Weights of a small transformer language model.
Size: 14 layers, width 128, vocabulary 4096, 2.97M parameters.
Architecture: learned positions, biases.
Each number is 50 + 12 x the weight over its row's rms, rounded and kept within 0 to 99. Layers, rows and columns count from 0. The size before them is the row's rms in percent of the matrix's.

# layer 5 MLP down (transposed), 384x128, rms 0.0646, rows 374-383, columns 0-127
097:50 47 39 60 37 16 59 55 63 61 57 50 60 49 48 49 50 61 63 50 56 70 63 57 53 50 32 40 45 63 50 40 60 47 75 38 51 46 42 36 49 55 58 52 58 54 52 57 65 38 54 58 44 35 36 50 42 66 66 62 30 61 37 36 57 57 67 33 64 57 40 55 49 67 40 63 61 52 58 55 50 28 29 50 62 63 59 78 44 44 50 36 63 21 61 37 43 52 29 39 65 60 41 55 47 34 50 54 49 33 59 44 29 29 42 50 43 61 37 61 82 80 57 42 44 54 45 41
093:51 31 26 39 55 48 40 41 39 25 63 46 53 52 80 56 32 51 54 53 46 68 52 43 51 44 44 39 29 42 39 51 27 19 54 57 47 48 54 59 46 31 45 46 53 41 57 53 67 47 63 41 42 58 70 52 70 54 81 38 43 50 47 39 48 41 33 63 51 37 43 49 58 64 60 78 43 40 49 58 66 33 43 50 45 49 80 44 55 66 64 55 43 57 61 38 57 44 40 51 59 42 68 28 54 68 43 65 36 30 56 63 49 54 50 51 51 50 24 49 70 60 65 60 56 45 59 43
106:65 54 41 59 41 45 46 62 21 55 40 54 44 65 52 49 47 52 69 34 27 58 45 37 39 56 56 50 29 50 43 48 55 55 21 59 53 34 47 51 62 39 54 69 56 77 49 52 53 45 54 43 36 50 37 81 43 34 39 55 41 44 55 38 40 51 52 62 43 57 59 55 45 88 68 55 51 39 60 40 67 77 34 44 56 72 37 54 44 60 45 43 50 51 66 54 60 33 52 50 62 38 62 51 45 29 41 29 48 62 36 58 55 67 53 50 37 51 60 21 48 61 69 64 39 45 57 49
087:45 50 43 35 43 73 40 55 66 61 62 44 46 32 49 45 45 38 43 60 30 49 61 46 46 49 60 43 37 65 57 58 38 52 52 58 22 37 59 52 65 43 50 41 43 56 29 47 46 46 79 46 30 45 43 52 45 48 63 32 31 38 45 69 31 46 33 54 38 31 43 32 53 61 39 46 50 66 69 66 49 48 28 48 56 59 69 62 40 54 66 62 47 50 51 40 42 62 55 52 51 62 62 61 61 53 61 36 36 37 43 43 56 57 58 52 47 38 40 68 86 73 74 41 63 67 69 51
106:56 47 48 50 62 46 41 65 43 56 80 40 68 47 49 55 33 49 41 93 30 45 42 79 64 46 42 64 50 35 58 58 45 50 63 57 42 72 46 55 64 20 61 47 31 36 34 72 54 66 33 41 61 31 47 74 49 64 38 46 52 55 51 52 41 54 48 21 57 52 66 58 45 49 45 46 48 46 41 63 39 50 46 55 47 56 60 23 46 46 36 41 59 42 49 56 38 57 53 30 43 40 56 43 52 69 55 60 47 62 53 69 64 46 42 56 47 37 41 31 65 43 37 38 60 52 55 49
119:29 47 63 48 26 57 42 53 36 52 54 44 40 33 40 40 73 42 37 46 64 40 24 64 48 42 24 55 43 48 48 68 59 43 47 48 78 63 49 76 60 51 34 44 60 51 59 53 68 87 55 55 35 57 47 37 44 30 49 54 56 85 45 49 39 55 40 36 36 51 50 71 44 45 51 43 54 32 41 35 43 61 51 75 47 61 68 38 59 70 47 39 56 38 51 59 44 50 33 48 44 47 50 46 54 44 44 38 47 53 63 48 41 51 62 62 52 44 66 59 58 53 22 59 59 58 50 60
113:47 39 47 42 55 49 44 54 52 46 30 72 38 41 64 46 50 66 45 57 62 64 55 46 27 66 61 30 46 37 42 42 43 65 57 53 45 53 28 26 46 55 54 57 66 61 50 55 55 56 44 61 67 34 55 29 43 61 36 44 49 47 41 63 49 65 75 45 51 77 51 62 38 39 77 57 52 50 38 64 38 41 57 29 68 51 36 39 59 54 51 52 55 63 72 40 33 51 41 57 57 79 48 34 41 59 44 38 59 57 27 17 46 67 66 52 36 67 36 49 47 45 39 52 42 52 43 57
087:25 70 47 59 61 44 45 38 56 43 51 76 70 56 56 70 73 48 54 62 52 57 64 42 43 69 27 34 43 57 32 42 44 62 63 56 65 39 58 51 42 57 56 51 41 49 36 58 61 24 33 75 56 55 37 38 46 66 44 50 54 49 48 59 66 59 29 61 44 39 38 55 64 57 34 74 38 62 58 53 60 55 50 58 46 64 56 59 52 39 30 38 28 45 35 50 61 60 56 48 42 65 44 50 61 58 51 37 40 57 45 70 42 47 41 40 57 80 48 39 43 49 43 53 38 36 24 31
098:56 40 37 47 50 35 47 26 23 56 42 32 56 55 47 39 87 36 52 64 54 49 48 58 52 48 31 58 51 52 65 52 53 62 27 56 53 44 37 50 55 36 63 63 34 51 49 72 27 60 43 36 59 44 50 48 39 36 46 39 64 50 76 60 41 66 50 33 51 37 56 59 52 43 51 44 77 59 58 51 71 41 52 52 69 60 38 43 48 66 61 77 24 46 49 48 34 31 48 51 60 39 62 65 46 53 38 64 56 60 63 42 52 33 42 54 36 76 54 35 68 55 47 51 42 47 45 47
097:42 44 43 37 67 51 59 63 33 57 68 42 66 77 61 52 41 51 55 65 46 64 39 69 25 58 49 33 55 45 71 41 41 52 51 53 72 59 45 43 24 54 49 66 74 46 44 36 65 37 41 42 50 46 27 52 67 42 72 34 51 53 45 35 42 50 55 29 61 44 58 42 72 58 38 79 49 37 53 47 58 49 58 56 55 62 63 32 31 61 68 50 45 39 37 49 50 40 63 61 21 52 31 71 45 42 54 51 51 51 26 43 42 50 48 49 47 69 50 37 54 46 43 53 57 48 33 54
# layer 5 MLP up, 384x128, rms 0.204, rows 375-383, columns 0-127
094:49 46 58 50 22 43 51 48 43 65 45 63 48 51 38 65 53 51 52 67 55 25 49 62 41 47 46 62 74 65 76 54 52 46 55 41 57 44 59 35 55 70 29 43 55 73 44 76 47 32 41 72 53 50 34 38 39 37 43 47 53 43 44 33 53 44 40 57 45 40 66 66 46 62 69 38 33 69 34 72 50 62 35 79 57 48 46 50 41 58 59 27 58 64 53 45 38 53 42 43 52 46 37 44 38 58 41 64 49 34 32 41 41 38 36 49 60 51 51 60 64 66 70 63 41 33 32 46
101:25 76 46 54 56 58 48 65 57 57 48 55 62 41 57 51 67 48 31 48 46 34 40 35 45 54 65 38 68 50 28 60 41 44 45 47 51 47 50 69 54 64 41 37 51 38 33 34 58 56 50 40 60 59 58 63 53 52 52 42 29 72 57 43 34 31 52 63 33 53 64 55 54 34 18 46 44 45 26 53 49 50 47 62 48 46 46 41 56 62 37 52 62 35 47 60 55 61 45 27 28 90 54 40 64 49 56 39 32 22 60 50 60 63 56 63 74 45 52 47 57 62 51 48 61 53 65 56
086:50 75 56 46 55 60 36 37 43 36 25 68 52 25 64 48 62 26 54 60 66 52 49 56 46 41 56 50 59 49 61 69 43 35 40 48 56 62 48 50 34 57 63 57 53 34 68 62 51 44 27 13 53 62 58 57 52 46 28 31 60 68 48 43 43 58 43 41 61 77 50 44 53 33 31 71 41 52 52 58 28 58 55 59 54 56 42 39 56 37 57 62 47 28 57 57 47 55 45 28 50 58 55 34 50 46 59 73 35 40 45 63 41 41 43 60 48 70 56 46 52 35 39 44 50 38 58 71
109:54 37 46 41 67 47 54 45 52 42 59 48 56 48 61 72 50 66 51 69 46 32 46 46 65 68 39 53 46 36 28 55 37 46 61 42 69 47 45 67 63 31 71 30 65 21 54 32 53 74 54 63 39 41 35 49 49 42 68 45 61 41 50 73 64 38 39 42 36 40 64 42 50 46 49 44 46 53 42 63 56 23 48 52 38 44 57 48 70 48 55 40 67 45 43 49 43 59 55 55 45 39 37 38 67 58 57 42 71 53 70 48 59 36 20 42 67 53 76 55 62 57 49 26 55 46 41 45
121:71 36 41 41 22 60 59 54 54 53 63 23 40 36 34 41 61 56 34 44 60 46 44 29 11 36 40 62 40 41 42 65 46 50 62 36 56 46 57 80 55 49 40 46 50 47 62 65 56 65 59 40 35 62 66 48 48 41 60 41 48 71 49 39 56 55 64 34 27 37 49 61 56 62 60 60 26 63 49 45 66 59 62 46 39 56 48 51 41 62 60 49 41 54 64 51 52 48 50 46 38 43 70 45 62 52 37 50 38 50 50 54 40 49 61 38 82 57 72 58 55 38 33 37 45 53 65 61
107:63 63 42 47 44 48 49 47 58 64 59 54 68 50 58 47 47 52 37 39 65 59 51 40 55 34 58 49 51 59 57 61 52 29 76 52 31 55 38 38 37 21 42 60 57 48 60 59 43 46 53 31 43 43 47 61 61 56 30 33 53 37 63 48 59 73 84 38 40 67 33 48 39 43 71 50 63 55 43 47 35 44 70 64 45 45 55 45 40 30 52 53 65 65 69 50 39 55 35 51 48 71 43 25 56 44 60 71 57 62 49 45 76 46 59 36 40 51 20 30 35 48 47 42 52 50 51 47
094:26 38 40 50 57 51 51 67 55 43 34 50 39 35 16 50 55 54 43 43 34 63 55 52 47 57 53 53 53 60 61 50 45 46 80 41 66 64 52 34 53 70 46 51 61 54 43 34 28 67 66 63 55 36 41 45 51 33 57 77 57 39 56 34 78 56 27 36 67 39 47 49 47 80 41 38 56 44 53 56 62 37 54 44 52 38 47 68 33 43 32 62 43 63 65 45 37 36 45 36 75 75 49 58 63 51 56 54 49 54 49 65 33 65 41 54 46 37 45 52 60 39 58 54 56 45 47 45
102:63 11 61 41 77 52 63 38 49 32 67 44 41 21 51 42 62 58 41 41 59 44 57 31 37 45 51 48 32 45 65 57 58 46 56 28 58 50 46 40 45 43 44 36 49 70 33 50 44 67 58 55 63 48 64 56 70 50 47 47 55 61 65 56 67 76 47 54 54 41 75 45 27 60 40 47 69 34 62 58 50 38 52 72 55 54 43 57 47 56 36 53 54 48 51 56 26 48 39 35 75 45 55 52 58 45 35 34 51 48 49 41 73 37 57 54 33 55 58 67 37 45 49 60 52 52 50 65
098:35 49 48 29 59 67 85 60 47 56 27 46 69 54 41 40 78 63 41 38 36 57 34 55 54 43 67 54 45 49 54 40 50 28 47 45 47 42 24 48 19 33 59 49 44 67 48 36 36 67 37 48 29 56 53 46 70 48 59 39 49 52 49 57 46 39 43 41 66 56 64 56 53 57 55 52 50 62 40 61 46 38 48 58 42 38 45 44 62 36 34 56 68 73 48 31 57 55 39 48 55 50 46 71 59 47 53 59 65 77 64 42 42 55 55 46 61 46 44 62 56 40 53 69 53 74 37 32